{
  "head_dim": 32,
  "d_mlp": 3072,
  "vocab_size": 16384,
  "activation": "gelu",
  "rope_base": 10000.0,
  "attn_scale": 0.177,
  "bias": "all",
  "init_std_qkv": 0.0165,
  "init_std_o": 0.0,
  "init_std_down": 0.0,
  "grad_clip": 1.0,
  "decay_shape": "linear",
  "doc_mask": false,
  "train_tokens": 588300000
}
Each number is 128 + 32 x the weight over its row's rms, rounded and kept within 0 to 255. Layers, rows and columns count from 0. Numbers have three digits each. The size before them is the row's rms in percent of the matrix's.

# layer 13 MLP up, 3072x384, rms 0.0703, rows 2031-2236, columns 288-319
099:129122078101133104107095136163110128133160083110168135122128131160170116113093126129110151144182
097:161123115089182145152194136030212094097128114135132036128115133159143133156066135140101098124158
101:187144172117087191149179076148090167077152107174102108161099075101150182133091090109105121171134
097:136111122074088109139127092090089080135093167110167098060047130124125162162203124151139135107125
102:118151095063137149112111155148114163103030157137182141137140158182143133143164156169121117142144
097:140124142098077067112138151174138183188071154173157148159136131092154167128145165130122162084074
083:127085078106165141143176145129136121107116186104171114112111172138136145083220164104136132129155
103:175209112092146116136080204102180124155106150153108123179116071099147111150133109145167107143179
109:123098186164075092137052087124068112142083087172102121135118134113110150066140104123127107086095
092:063152112152100162153115079142090132134193114144149144173140122124138126117117157117082093123142
108:136118158141136124089146117106115103105168083084116109108185125155154109153108100121125175152168
101:091162163118114107099119023124195142197133151088053140129142073159090154113116159050144096188187
092:137100108118116119119115146065094101152097043186106105101134101115150174168138116161183164159133
094:083121124158135123074116115110142105109158160142086115116177113148077126141142130138144122135109
109:146100157093162123189135170132180111099202101080182136087135127150149112030102128088155153062126
096:129100072126093136089135128093083142138126166141133141127163126117111146148129114141130150214125
093:131137065096078167153076177091111154095122143169065133138137192124174144146116165150142124068145
091:107133110138069095137175163084111112126163149116103049130145124104165140157159149087096145178120
111:172182137129100097145081139166057116157055106129174144133096108151083123023105174147124144138154
089:150140131125113103131098149149176187196155145132124102120083156092175148187151127119107200122198
097:131110079129057099125129115151121113175116120127169110105106068096158086137110109168162147093108
097:152107170136103193156104124138148151076150125116147147127096049130103167085126135109126152150140
094:174144110131138107135106146165026101137097091191149149102080111117123113157146127141094155134091
096:170124101140089087174132118093125114063119132127099072166189132207151165091055132126104190110104
088:167054103135094116085115130152137097125140195104120074111125105152139112158141081186141143154171
116:099103116112085110168172167097130104104103139146073224104087188140131125134147180094116160175140
101:071097113128092133127145156085107087169131096106116129123114147121159114099082138088141165163163
107:184126134138131103133164117084139098086145138125104168108119117100147161123144154154124092166135
101:137118157084174161108139089106168118090184184135095095169147110126109102095168095188101108149117
098:124169202146146148090134135143139086058151089118089115122180132132066132106133118112138107090144
113:099126120125138116120133139144127108143153128186118075134134078124205085147131111121080094148173
098:091164106141153142181129120108117149150119186167172163142172126110101110143062147083143099096088
095:161191151095171107141173108101164090128118151187166100142148158129174104134131156071189137135125
095:141142127139098103161143128113096132163110090152103178070082179135104067170124154126135159164103
103:148142132088089080187136147146135139150064112155136077145118155183124113155079088091127127121176
101:101177081128088082085069077150119179116105120090201064189188165185203135133124136118108156205141
093:127117188114111098078077110091108157074132161134101106102118128161155173122137164113133119198173
113:172071101150133132150143138148098147118053105130156080144146113105079055130176113090153131084103
097:117157092146092114097128158184125147118120173145148130172134113097121136180150134125130151131128
090:136156136112138080151122115153170087216091151082128121121153145111128133136070142175081191147070
095:107123107125131161127146165152169133158058136110156168149127105123101146166112083149118111122140
104:124127055123121106132158089103137118101048139129142101151153112232091088091095136089173173135139
099:101144145128147072169135110166152100113137121088121144142168142129063154119092095138126155025117
099:150077183134136061142189131098138144152097153125034149125118104192166141087104135126138102127155
096:116074162107078079137124116144135152192086124118156133170103150106176139130138172113109037113142
146:111157154136122090110103149153115152132123139141163113083129193169138073088112128103112107117194
095:087117096173088140092073085127104217128069100109106118105083121159118118119186151178190169105150
101:113123133087163118143110056135120115089132101114141087148184144203112125111091134109102094078074
100:069136157085120091143138174093195135091085155085102165151111126153078195114107135162120170125101
098:158136121151130099084132149122142118094096080158122127151191073160128052100125124125120120145125
095:127189133146089109128129111112110086129127152115089165186120103143145084138130121153167142125081
103:125193119151100135132111131126213163184165160145099142180057099095142129126101167101138134138133
102:145217104115207136150071119202139158104182099174162147148126113066122143140130205088194128049127
097:132064174153112168095163175140074127141154127116072172115135073113171142055148166099147067151188
103:092099126139150138174111176108092098141130103157101160174163128103102168137155119101178106103130
089:120137098179169116139115100039180127140118165181092080105186084108141092079149106150179112125137
108:130149130134070113099102151091145122127129107090145119117126085127174162180046115155113073053104
120:076212101143154135194172162139146164170111158114141114177123122094079124151114120130064158132166
098:123075160088156111158147147111137102159110127098142149165145096097117098099146164091211069137114
099:127153152133106128065138148115177182099136109139097145121114091161165098130115123137129098142109
091:106128159139074089146071172107155172139105161130145131181130145116124140078146163121125097106202
098:130133172062131122138117093090143121108140074134107086192112105140220158142127148139106138138106
094:139151201152132113179100200170146115156147105196120142093117130092201143202114212108088161106144
111:152142162107118098124124142183066174106135125149125132133162176174122151119109167114110106111132
105:075188148147145081150082140137141053096121108124145153157153105093131102121112124129189148129084
107:136169149148054180143088181071103153100081137128113093094118128093100142144136133107106145159167
100:139158137175149186209156127176118107115185121109128090093115138148115159167122138189173140096182
101:141129097113136105031119130145043188186136119106141126153082134117191169150154102098122067126140
097:074120119072116070127137158149141171158119157161112110161148125156125125155166145109133114153110
092:101136095123044152138174185130117107108122111191062169158156083066151122101146164131106158072136
109:126160147155130121167135140066112140147113102194107126080117130160081131118148101161144144094130
102:170094132038138154091149153175076171154189173124152084134089118126098100113187101147128088128102
106:109143176140159133127177063144128078122073111186103130189088070112154141131156154097112091098118
099:113171129149125100137115033146141025120140154141138120076149146126127095104225103143151070112094
104:092081143087107152111109153141150094107118127183082132156128147167126167161138174144125186160105
098:140154100142097082098093120147078132202129115106085118146038179103163086112147164095115133085099
093:164157079102139152132090102139071109141136175145106124107121115105044129178091135076191085161160
111:144175135169156108122136118084117081111118119164106148053134070133065122117133133178109152160143
095:093184147092161173093110111191137115160143161090167089101122150082165175134101077153130103119173
099:130137124138081038107052121186060180191097110143143111119136136086087122148111140139066144218054
104:134179143134173128132129078100128178154145077132074113133150138177132123127095091086105215099181
092:169112188112205147142157158165148078187122155136096102145111064156143122092141104128095135117105
086:125105135088151119115092079156134121065124125069122141133121150127125097067155137094105146105125
119:136194171149174112130106087153088160141119087138164129154074126099131102182042131121171111108125
093:104090122140100115154106079117113155168138135127100124128146127147140108126147103170162127120194
102:138078173084105132112125167161098111103106155106103039090118135153082118087061111099195128154155
093:118151179168199120154119132140177143132111155133097152092100128114139129142185180123105065056101
099:089135160149127140144103109139129132152145084158112111137111161158085107176150098147107145154189
089:125151065130163080145151092162136110114130039077125166120168108083132133126202114085147146169121
104:129106123122074196116096100121117138048087107155116150118111072149129138110166093180088119115063
091:110117117097167194103129082134125072180084140133154113202175167106129122147143079110181094135119
107:138132120133180113122147152090126112065167170172053139114123089186117139121064140129149105141084
105:173109170157139106192117176135070153069149101118149096143164138155163145172057132152087157092134
093:168154106192048141124193102094080072129135142089070188086126126153082107171158151114077108173115
096:114144155094083113162142137099135153163168164136075083145096130145078147159155196119148140111108
092:161144059170117130115129162146128100120117093208186145149141157167119079154148113102193147146111
108:144136107117146104088131124100170144109153074110118080130137104115133102086081210140120151108140
092:191200134097145110118139154190151114158110172101172128134129165128141100175110151130118157129105
098:130112112081211147161166139131168180103120135115149169170069132165159097079093215143105101097134
107:151167125182114128196145090117096151171115090108153157087065145078088064122216165121133150031192
100:113154120048168134067106139141117147176102174137140074142112131151121125105073119182127172117069
090:119103165106108170077065144174142147162131112129182150165123134122127119143129129121131166148142
109:199139107163165125120142115113155131175139123100090119177104118175142126128142088165142148102124
109:125102149054149083151143095118124211126116177073132110121128074148133193124123158142153174161087
104:113143149150167099139146164101076129117129060151150111158126136158145142171095145105146116125166
101:135111157136122111163154123096095128118081089141159097159158137116126113158124152100103167148175
110:082118125180117177132155121167152159144091166103142152149145173101136119136058190103117145128177
100:115123172123158068074048113132114149125103091128169124072135067147115151134068118143145117110176
103:128138187093128140116115140123151177196049085150149173135095103113097156143084149129132131120131
095:095173201121124087166162156123037144177142102129131121179111136174132153138147121081099200144111
100:116121131144120142147180085139127119116102160172158184147155151128131136100120153113097093136136
096:143105174216156096175162094110094166133107100163105125118118113163147067111101146140123182183098
092:168158116191142124157167105138147110152134139148097064120123115213164130093116144154151064069113
092:111126064161202121133115098091127137148180065109115138061082118079124169166203109103070060088141
105:089131099131156131107165135144151090098149100161133173126136154157121087114088161073125205114064
104:057212158137138105086099124047150104145112175130132090081176149127125073135155112141124143208124
102:134131129147147080163165148112085148156103178082143105129149123104085068096180153098073171104139
106:117148095148167131104104089096115105144163093134094117145153131106130156092103175045133114208099
094:101139179135159146117125145109114091131088134143125151145126091105173150169155083129075126144150
091:154102167100159101143121149141116151096162115167141095122152188099130141091152158128160091200142
083:096126115093110099120084112085165171147153148095139149107134084150143114111063100106114123092120
099:135165181146096124150123123107136139077166136142165113068104170101155102114086097086125152123141
102:123169110167102148087119109063130138166133151165146150153133104153051132130183183197069191172101
102:086139145119071086098116117114105119060118188179080180178111184096100152127144166112178103053133
102:148120089084107114115128117144093094119108117120142107135184104175107151089191117111163039169128
098:151086142174096116086168171103158108122126127108091126107074160139136178122167098142146000135127
109:125101096120165103172149135143132106146128118141113043120165124138147139155137087117146111098174
103:133132116098170163161156080230141136170156119071086210087137118124154127119171160131103095109135
086:084163153111100130167143112114168116167154133157118129141141150153145123194110131204146169100122
088:127123119144179143168105136085099141137126159071157149130122083145151144160130102133154072131112
095:134073094055165126140076141096104177156161148094142115115107142156177080106170132123130151097135
086:118138080126143120111159080135102103100044155112062142112106053177165096092130122124081165143143
105:109085163103132200140053107129143137129110159083168123129146106134099086172106153148119149060176
104:095101162136085122092140120125165156151128122154120106124072170130148108143155113131151121132092
101:079125157145109118118149123089134114140149063085146105069167193157107136142106124170153162170119
096:085107188119141132130139084136135169109065168165175171255130096110145109082113164117112134100173
099:155136134125103063152151094109107100092159141172106065127121111068128151150097114061105136126095
101:092152144123162093068132167151104195081105176094167130084161126176126167092142162150140089178157
099:116174141096108164160141130156181131114134134090136156144152095078119110138085121134096122114184
090:169148146169098109151062180137115135144171079156109151061196143093079170173119113108122096188100
090:150093177137124140098180149124114131136113128111104105107134063135100127074168156140129078128163
108:084125181134083112147119117173116154080117140078166133068165096081143071119133140182143096162182
084:146134121110149133079068104141124082121150111142090124074103164091151114113114162100101104156167
104:132122103090177164116090131158132139085106102116134052176160173111182123151093095104184170118052
111:115068172114143098168131108134145160145094091142125098122061161157131118115056106131103171113160
098:146158115093108143143138136137139116119164116126104163110120150093151113111108115155203146089097
105:109187091206091146143136144153173175142144145083098127163114108137128101129084118150084126147117
103:118198140147122154141096131119096120138126162069123084103208154163144068126155115043140168117231
105:159121175151092086172146124108110107090133108041102077084160133154119082143129111122160119149182
111:147163149134173121136125109144104070121106153206180146080140104103075133188177137080152197116152
088:167156180127123110134113115171110134110118097155106086097135129123081114166165130125079120160138
098:142139135152147104164146127116109158099135122152138143130174153103132176118130152141126098131190
111:092144114152068104096121161155104141154125159082079147123102191123185141174118118132160115128138
109:116133130135082109154161078174148111162093097143182105093152141115039118124155094107173099082107
103:182140153143099096135117123107133146089110155058171162114140195152109116128168087136154137090132
090:118112145170105121159163135164134102129088133186093145115143151122109130154142087065118081145084
089:108161117213116148143109090141134100158202179111141121133091080149117168180154091111137094125103
086:126144183078136110137126156092101099108154135097128084107138114166149148157135048128154171106113
090:084118090110151156102114118164162117048151072135133091120164142147100115086147084133187161140126
109:122128126109136122156112084105128137126112175180138199093128126124089189180078083099076065131163
097:121136058171118090136150179149112092142151132142123098140155103099123137120137113097140114185133
116:105123145133149136150112083169113118154077121119058045132126127059078123126092135127133163070128
107:152162136152157067130169091113162209083120074086088128100154083174145153119148112119058135085118
100:087133135122118110112105123115100091111099101123111166152185140148122123149141127172138134111124
105:159091164083132083136109156126080154107134102136114096150079157191168191158108157155127118140119
105:175126151144074067090117111087091085119120123159105104131148098148149160199131137180112160153166
109:136130156102144139098156111144129119160119096101199150160173177080121112149131125103125150153135
116:169132117128214187125155132088143179151086101111147174110105080168081090096129112099121097161170
110:132105152104137129138184117108103077134165127118174114131141109060095194125131134148094111150099
109:085139191107114151116113167140090137080095111099181169154149087070201109110108143148185134127100
107:107170130142079092133107144098087068142071135117117142176145145144150162154169095094081145149144
098:157126154122134175171128100067117170125095140110147065200128077095160142103144106144071120120088
099:172161111159136074158073147086167132067110155173190106126112101133116092136199144115139115091101
102:167157105126147118104092127159126121090138152127164152135166110146077104151159070136153165114154
101:194218073092049107142133117125099105093119134149130179164100155169114182122109123077113091109119
107:121129117081088089154109157141153138092125080099146149163150101114112153121150148165152136119156
095:177157112127153104166123143158091108159169073173141173144123144103176184156121147094161099157113
105:175123079141101147169203154121164145177141132098150091111146157176070194111085083142139119106132
105:158145133140155119108178115084122107109142095147133110142105127132149122094117107126114162173182
092:166197175206138107144094125129110110140135148143095102148087148102102162080132112180121103120107
109:159047184103136168062098099165102115148202083092136144163179119103113162112084151064114096104110
094:108164096163135118137172078126095036205119033124173121159099147151104123140084112140118141079133
109:135114149166141080123142157181141093154143057158105147140146116141178149092124162091090103106120
102:141166151185176053167152164034088143133093100141081097134187087134130152133141146150129203115188
108:128135095081153135078069149153071067087032141134152070109140131115115124138114119084155152138107
096:092168090109135118143182117144095137124157111114165138137048150110167163154109124077061111136126
096:087147118140066123104190109084129114119176100073092134194076132134157150126118133164191152091182
104:131117168184129141086133105137154111132163147128160150158148094137088155102137153150188120084117
095:074161115122168064212125192183185153150164093125132129140108106133098133091121139135090098145108
100:130156082166081155117131165161057106124113149103106114115087100135095170122104146155133149144135
100:113119124171075111188080115160115107072114122139127132165094129087135151104093103152131149102108
099:144133143141133130117058148111144187129177090137154036132058127130145110088191165113182141131065
102:120125144138139126120109163133137107154146050086162184142143104182066109115107170075177116153125
100:150122145114091149098144155178111110105125101143141128104090106100159153202131144168060061136137
104:101129115144119122143131167104137145144094114155088143109180132148108160132146113137134102099173
098:152174150157110155100182129107031134110110136157134135095169111105137132142123120113127092113168
088:163152185120109110096175137118115186136203140110093154110107140103141113153088190148133145119093
102:224119078161119095157175119187110105125110097108095105207119094081179164122155108136120098161145
097:150129130160075140126223158141133193159157104096099202126081178159161080203062134153154155129140
095:141086181101153111118095146104139125143133140141121178101129150109113112100125090100154122150159
090:157148133122071152162134138130157130125188141135104159139143114126102076128163108160063049124144
088:108162156145174154108161100126146116159170112099126126141127143119158131120127141111158127081158
091:154112155205132085106110125147144136200141104157135116083071107202126144107129146137175136127159
109:117155139110154108117105103119190125081147116120172137141169105104182106113133115114106170127152
118:151129178045112118140103137168135145113133060188150149191087104137079143155132158151120170066083
109:098171105100115154149177083144149175102105075125112105130100164081079171108115180107119103173141
# layer 13 MLP down (transposed), 3072x384, rms 0.069, rows 2031-2235, columns 288-319
095:118174134115191130148096090079112115161153132187151123150091090156126058137124198076142163092087
098:133164132106104135100149144149097137181100163082158176180180130197110141099122187131137128123116
102:204125144093096156065153110099135162094108158110184132060113092126086161115150123131161108141106
097:107144169177117157108092069111122101085092098076140147180142103159120071124190155140116119114140
098:108117165146093084140156118088147108103097076058089097077140124145061125127116123137064180123146
096:105156110109157078151119121137089096151114151150150110130106139141063142160100173116145138107102
084:174133134107123196105079075101139110088119211129149096116083085079138188117136147069068141137170
111:042156096061172134184199176097127165118125119159095110078135097129140219099125094136163112126145
105:183085134151090140149087157076118124092099151159089105099122091093078212153106130138151087122122
092:194105171172178107180122133137093081109192152121116122104112132157103177077135114178068154156116
101:101148056158110106095153137089136099109155172134126120156112076136114128135134107131165083137119
103:091123166154131130163165125125112092172105118165087169093140110197096110134104076097103119142155
095:106119154164169112168176122179116142139176103139110111155151147145185147141113052078154155145077
092:079175138144146110122180107143153151085115096105105115073113170142150118157144123160132124166076
095:130130092135097129140106093167092110125040139231142144101076112107095091191139134101080114211124
099:137150133103133128173156120146174157144169114110130136097136102057125142143115116157130121163158
096:143152210198123152156133094114129080190181125129105161093066075162110149121084131139166109118139
100:090139125163218151115127165069145094141114069101121105082152124145121121124130133148066161092148
106:128109128170136085127144105071163083141131158131130145136166111133097119131149160156180123047125
092:115114155115117157084141146112132199123129122118109114145162099127141142096143143134119111097095
101:149090174130155112152149112149150144102111142080172096110085100129125099105119166104126167155189
098:138141033073155094125121133113062129155161126174061143110059096152092156124118098125111100138099
104:151093117148103070148167070184100115148170198141153104193101090151065142122090182089133154110090
094:125163113137102052092133156155089135112080089123138171146085187143133132125160124118124108127110
088:102145197062059120122130155110162113132155108114144089105090126112154146089135192091116122154117
104:153114137100104108159079167131151107176174169120151135136175146070152089116168136138095150107130
095:098113128113114106141128084153095076132092115127122163148086118165058093135141066123071182118109
108:117169095162106084160101132077173172112166158102177162122115112097158152139138112126142097113113
099:111157111120090134174102105170132121126128150061202147139168125105076089093119172117073129124098
100:139135131157103125133114156088177097128089171163115142117107149092106137184162132110098153137146
104:166070140102164133107121101219152137110173183093146141160175142123128154134161091185133100110126
093:162138063146096107096167189127080137134130170138101161149094131188038116152136151119114127117136
098:143119164190181151104151115139133129099134154192122130160134154136148173179163114121118121143139
095:119116145144139048097103139132095144123116177090160098133114144158152170194106096165132169136098
101:120120096095161136104121095133136177104156153126156165166149198111185137126171099171095071101146
097:121152124147147172142087106124149112147169195128143200151149091104122102158121130107161168149169
093:123124125140102161118092129137128167153110110082138107108087122124116112179104101129119128095124
112:134092133062138114072202083144128137093135134167097087169157108164112152067174120165097135100131
095:130062197110145168137178119120147111139134168060125101124164132133111123142068128160117132122145
092:141079111110141107095105152147096094144155154107149115176106114080045140111134083124110151142129
095:146120110116111143184181100109119100127129104087191143095155108182143146110180124140131125148102
109:158180171111105121158142167177132156133162142095124134110128162114122089131162065127076141121194
094:109177104075124167110125112135117142192158159119104126124110118159141140182092150093207084191134
096:153193169094201142173143104141165130102086101149106118136129160144127086132077135161129061085138
095:140163137186137064159137119095127116103155064169143134088102095107147143177144100137069081172146
102:127175151109108110056128149105078109130110151142163164061173124131105056115108113163155122133191
099:189192113135144140194086122075161122120097137127072103124112112093147105107139171093105107104106
101:128155081133115156150130111116128128142071138162101160117127093146141140097166129165102151135163
091:143109051142147189095182118170102145079127135133159113085175120112137133135103166108122102098117
103:125139085122165158130168151073105133203141082163126125186181121152214104118116159020105082110099
102:104125139187128132090163089082100117122177125131065104074099145104132176102130104124142159179136
103:138051160131200125174137115085102090103136115159128078133133158130157132094090128139159101159173
109:101124155094105108099113048077135143177061104084147132114102134127121171101118068124147147170160
094:111139070126144123128110101176112123125140165117168141095118195148126200143143114130079201110116
100:116103175138138170121079173222135133188116129086135083176091165109079139120143108045150153115121
091:113068128132148159117150145182074133104097172120171171173107113102100156133135166090129118163146
105:173144103109128134154084125183139181136144163172140110117091094161149135122137138145155093093107
110:091088153070147126100109156146133108171140115137076150112155070109134187110103127141139150185123
094:109141102197123184081137138110134148149182128162088091112130187164127153178168144122069145145151
103:071070104169116096146190113153113152123183109215153192124156173085149155131176114158136132111111
093:098137082099085091085124117152137104130128145180060149143125188073112183153155137126160093150177
097:076120111118118104122150143070080118110082108092147169123097194092076123133156155119184146133106
091:122101085192147129100160122186140131155148111173085039099097162131108152138106104149138072117108
105:130148129117176192207117164172152140143131157063140116051093170155135095162192176149120180092146
102:125152198184165139181161185155145106133113113114141083111146124143108104134181099129084150162075
107:184202090073100144111154132139071101072138131124161110089137159102147174149117123171066184121133
099:159150158036109099154100175153115161158204147070139131152116124088125165108122139158159161140127
100:113110089154120118145177150094141171118107167133126139149167138082132090105168171158114130126061
096:136181136124116130108131186141150069133103135153144132165059133108147157099125091138149140143132
095:205090178105178105144125176134113144164083111138139117181145083145102091138086143139117154130128
103:121194147135098150150081182127153147083106070108203140094137099096117109115126185094132159150118
098:136172116134117113098066046108127126136101134130095184147109125128106074093143096164120164192149
109:144135184096144111101093133151202088109192155077104117108116110101050116097132148088123158193139
100:118158139113156134130116167191137125184128062110146181139159172124154118080077105141116179106124
098:150129118145113149159134126140138125113174117170209201098157150096126120116115135119184157164097
104:121100149176103088140124124131130075132131160181103113123111129136086156081168076121138172112174
088:050150096113071167121117091139180099095132124175129142091168082139134138199106107159119196137081
104:118121167140132106136119129170091124157123111057158139115073140148150155120146153132122129179139
100:066147160145110152125064107103119078119123203149112100136153037177182075156186122115133102130145
096:149146121084122062115068160108116139098148142095115065164167093131135171114095147148115154080134
101:166112128127119095159133133138121074121092152122161136173068167090075164141135168182108124144153
098:095142168027142145083110115144170130084141159119116130095131125118095125117165133078169098172137
091:117134100130165104138104171112068128071179106182138130081170087122152142130227118143143121171146
122:124085141109181116086073134134078150140140146083090125193141128112081083147158111130081142102108
094:053150113093088140126163154125107111119173186196134143121096147189090164178149179115117142163185
104:109133145137095110075144148060146150112075133129104133144136142168130128078121100167143153140170
094:116148146112100203092161104157055187189104097095134137139120061148135119137067130171164109108095
099:114086160155178106143138170130087090190148157123088101115096121117124096052075091128154154135122
090:119153165176124150091171097092108131162117136096133093151156099206160102191123112099113116158102
099:175140132119066051066102155133130130153176122099138127070151180152161117143121182133160133113188
091:110129056153133106170106088125063138160172099088139177113163100111113111204122080149144109118083
102:148100159140095157148120124135118136168092102119107126111104148102132125132068105071131122122179
104:106081124107117150126164131119019119144153102077133076077110186120140080160109115114117175118105
094:119153196108102173066115149119085153130141104059151128157085164115103164125135113117089083107164
101:145102093110138124181235156154121093162164188143150119111132154099145086089135078119170017105170
096:176110109134161167094218190108144159082093099149197129174122106126075141148158119113090056166177
100:091112140145078157187118130193125099161131113149136157148101184099146078156130091085138118150094
091:079053113123150086137119150117096108129151107117077153190096144138158082100141109134111111128108
092:102144084165157128140115105132143153124072175096118107105137125132228076135152114114134142096082
111:123131113133134171171126156100145117106145163159140098105113038104115183107135126077155110106144
103:128091126086125122150124140150110106076053089057154161097109100105168122141127177110150130175179
091:103146145150067094118143109109135112134141100117145123117146135111133128188124190080115122072075
099:178066047126101118143091128086110125074181156147143157102094143103107155148120130150065163099111
108:090180134080150073109104143123111134087091129156112160056175122052132177106140168126102111125115
107:149120123110163082115109110149083168067099133067128113106139152082081058122164114098172181055136
100:164151177194087113140138132107122131136158157130134164119087122114109094122139139078123141132163
111:079100139166172126127201126115131177139082130151109166124113136125103141135032157154099187109150
102:168130138091132093128141073133148171145105070108140036096143120137100135133149074076148154095127
100:098127146113090135182099182138081085174128108163105158115153128189174122144128077111158085147100
103:108123124107135118135179123152095121194151131139057111091144151128155097152141156126156134097134
097:138126102109102174145105203134101127180162099130122177113080130135129143115150098108177125127175
092:142032118081196062097076116139104133102127134118169128157185118114113065142154113132111113089188
092:062112160093166143137184190086133123132092128129147128067125153120123188127110138112079152170144
090:136118160112113131086040116102141087108100099165093157087158134124144180125157150145088141143095
095:201072148126103157135111115135051135115080086076154146126119083165163085112145170184124113137115
105:149117117092105106117117160125120108131125125125140156165138149073104143165058100170133082146143
100:140075132194177105098124224108225139080116123102144163130069152104125125102130102095141129179097
103:088116105153174113132135091096118054116105099094132115143131094145129101134160116096175101144123
098:184208093139087083076099088091111091132133087182145115088184114129109185167142154134182122133204
098:139080113147116164115081120182121095214152153082107108141085112128108121153092153106110091167121
089:084162221213133133143111124150182084092108125118150147112151154169133130225080090151150180141110
105:172137120179087097180100179124150128122176166080129189117191108108148082116129101120143091196137
100:165091142084161149094132146163204136054147129096152152143135153148175142140168078076154117119104
101:122121188140171103047202121124162068111173098079124186110094156111090173170124148115145103099150
097:155136130086154176136172135107125171126163117130099097146120105154122108110108079110115135193118
093:087130110081146116147068164070144156115165159167064193124129145110066130123174145149056144119055
114:111128108167076092106148125133163121197131154134134107125158169101089104086101065124125108161178
092:138167182112095130139135111075075131140109057190154075097108052173096140160164086117096081164129
093:172107111101107106182126176129122102107150092121135101138104121137096133146082113175100137097152
084:112126107190091132137149112066081126080119149138160107170126052106126087141160187108055127126121
093:129162123184133155119134129125121109152079122182132150146091060075080063151142105152134104153139
091:120123122173152157122127136150211145136155103089098092130129122063132146066131140085138156147092
099:166106148114172118104156151181106138119141180125154114089141134095125100113168065075148180142108
107:117128086133157075159112193155176183172112108082087075085104147142113126102097104131168138170140
093:115138131096099147057063105166161079108099167109183102159144111118130087119125174144139086136132
100:103082148144100085141184125078156141132117149090096169130119162130096159097083111089151131178077
098:143083177169111119140142166110043106116155172112155124072089114128131123089059099129127139122124
101:110057183159130122124186108111108149158092078126153083147188095114115130109120150113100069101116
097:147161095168119185163142103112145149137106156105160145096106127104110079174181107136171138132084
091:114162176100116116119138140101168158075105108111154144131090063061147123096137143128174136188106
093:126134143119184131152078076097132145086135126174081096107168083186168121197076096121138138103144
106:119114113093130087085162207093131127084158121072135108118129113150191088189162099101154155152095
091:134159124138129117091060153199129140156140165104160134102128164161144079110131084088176126076119
095:181131136113070133107138160167102126148106137178144152098114109112143146181149122122102092149132
107:119084107126067142114074118148122111168091127155082106172137123150142136173166100171127166069053
100:171174130123139098103143139151122127133129105173109161158094112083102102150109110048136031162104
105:115104138081106145144142163109169121081135123150110113231097140166101160157118126121129100149135
095:105140170108150120148191125119057120121114123158109153107079172104153139162103140135120096156150
100:128139150114160154129140156127079220126093117133122162125129115084075121123110146148098107105153
108:168154077123134127116143138123127115152148160119111194121185137047119176082126138175107093142113
094:187099165147095095084097063103144118142178138162119123140128108201147117106071169099174100162147
094:096103101106074170090091097220147119177143166179134132139055087102107119093173130058113093125151
099:117122156096161142135106096110114109093138128156179120077199059133061148142102148097100125105109
111:126129077160139133123115150139081129068122091154138109114112154137141145187129057086128074138080
104:119158080075148130133198146117097181070119102129099063126110113102139097114098116208173073104096
094:136074182196111175115164117108191137108169127200117128047146114187181103131126171085091083114147
094:142188166197096120145191121128155109089139123212137082129101113141136085143107128163159112097097
090:187166131106122135137143062126173167118150135160096118146150141149141154152142131100169132078185
092:114052162138127113107132120180123148173129118122107187085159133079138148162090108101098094098080
106:167100121187144119147164125124107107139174112167161183070140155152115156101099089081081067075135
098:114069138118096145152116166155089175160083128128032138130148113142156117089059099136147202166128
111:141081174132255115152070092121126132083088104158158127136096102114076161155080091120108083155130
117:135111118070095137119140142147155055155108188098142166096148154096173153093108145177128168213129
105:163176065093132146122105176177108108124141110111106079121133141125134086191075177114064125143151
100:116166078148156121102184113137105112140104127112208141173155106092143146175153113117179090110124
110:128144136097106108151148055151106156137145125088067106181108107180135168075116152122154094138104
102:119130084194133068103131183110032087150102098087052085104058140124108123037044131117128091134141
119:131093140160115204167111120151208084111124112064135136111117125091112076070127135125125119180112
113:103098111138146059110113094181135094157116102165149157065188127141099125151152125194104133094150
106:071127123070131186050127172160151124153134157127137166081135075173101154126139117140128070087153
103:151115166121123149132160115138161160077139130108137096202137122084118173178067111094188137135125
103:130176150077099127110209127158089115126142154107106173153116106151182117143121126098111163121146
096:086131096127117106101109085161066103138138137070145146139163145135161146169160043182175140124155
101:090128124146122127087115136156105157125098188100128116160183118053105118098120167101066129122170
098:139146174161138154182090157089160092120194116153108065122148079110081069125100215158084145150074
102:116141162116173143102081092122123090166116102208107090109152126182144079133074118108074152182166
096:100177136179162152095103123123167135181149141106062140150075193132093142137146118167098126117108
109:189108060152188140137176096112141137149111151096182120139100146115142106100107155175104143098185
105:113184107082145145138104127093124129119152132112156092099099122111163173126091150075070097164209
091:081067146145153123138178085114151156202151155158138123138164111146150107133118174132130093151107
098:102148102105112130188138182106117155127041125162120138091117124088143079132133125165122113166138
100:156095144075114169111106085088092114117198107094079112192102125136082150048075073135091126188155
108:130171154122166106112114106146166073146126120131156142159105122118144091186124125171103121169061
101:125117156122104155128178117157109128098142144169155161141123137148089080172183086073176102175117
109:083114054101174133113077137120142142102167170097130184114121131116132102155092151130115182091163
099:133081170152150081152086148119106134151124071191127115116184103108118123097185122162180186142139
099:105133184101120130053141196151165147131137137140110150173147120139123127200072182100111111141113
095:128140080115130113155113135135103095130089070161096122088130161130091129120173131120158151153124
100:136132156096148098070131133101125164145153160159085059111152113187138115132115122132092183108133
100:145105134074166186069146070151137126118078062170149157143124140123138111153101100139171146130091
100:178098108169140148141115145100170113122195137128173136135091055082125152159126151154094126087167
093:152123125139090218096129130138138073127075095100079158105089146150136142179127056105121133154182
105:144124117129110116080139140146101174164068119155136151166134136085135089088141169173101110175068
096:127115138159056159176136160110095186107101141104083072062133067053137065150091151134158120095065
104:103127132117159151155114116162129054110147143166172133143082164159118114173113084160087176161120
105:134182175129094118104111109113144167079114165131210143098132140094148152114120169104123171143188
093:184081141142106194158152119119194161101163136132161129143142084151106080094120105161111113114136
103:129127096012152129098125118125080145140122120176070133116096095051130139106145163173166114163161
097:176216126159115113122080095143073067102150136156179084103107072122117117084171105151139096088118
095:156126150177145079157150106153115166105108114139144157171121081175135157090156109162131138182106
093:101139136135130126085170141142099083117097126093135154104139122193144151177095069138148170063145
091:103114107119071130148126130216192100119145162168139077146159108164134164175095150110149148117174
097:156127153100169151178129120152167136127167147171136112121097082147172126102121132233167118123138
104:172152142132186186139154108134137155093050121144099153075102202081082171168105150200138145084142
097:103080119156149130129103074133145085166111139183076157100094137133180108133114163143091129135126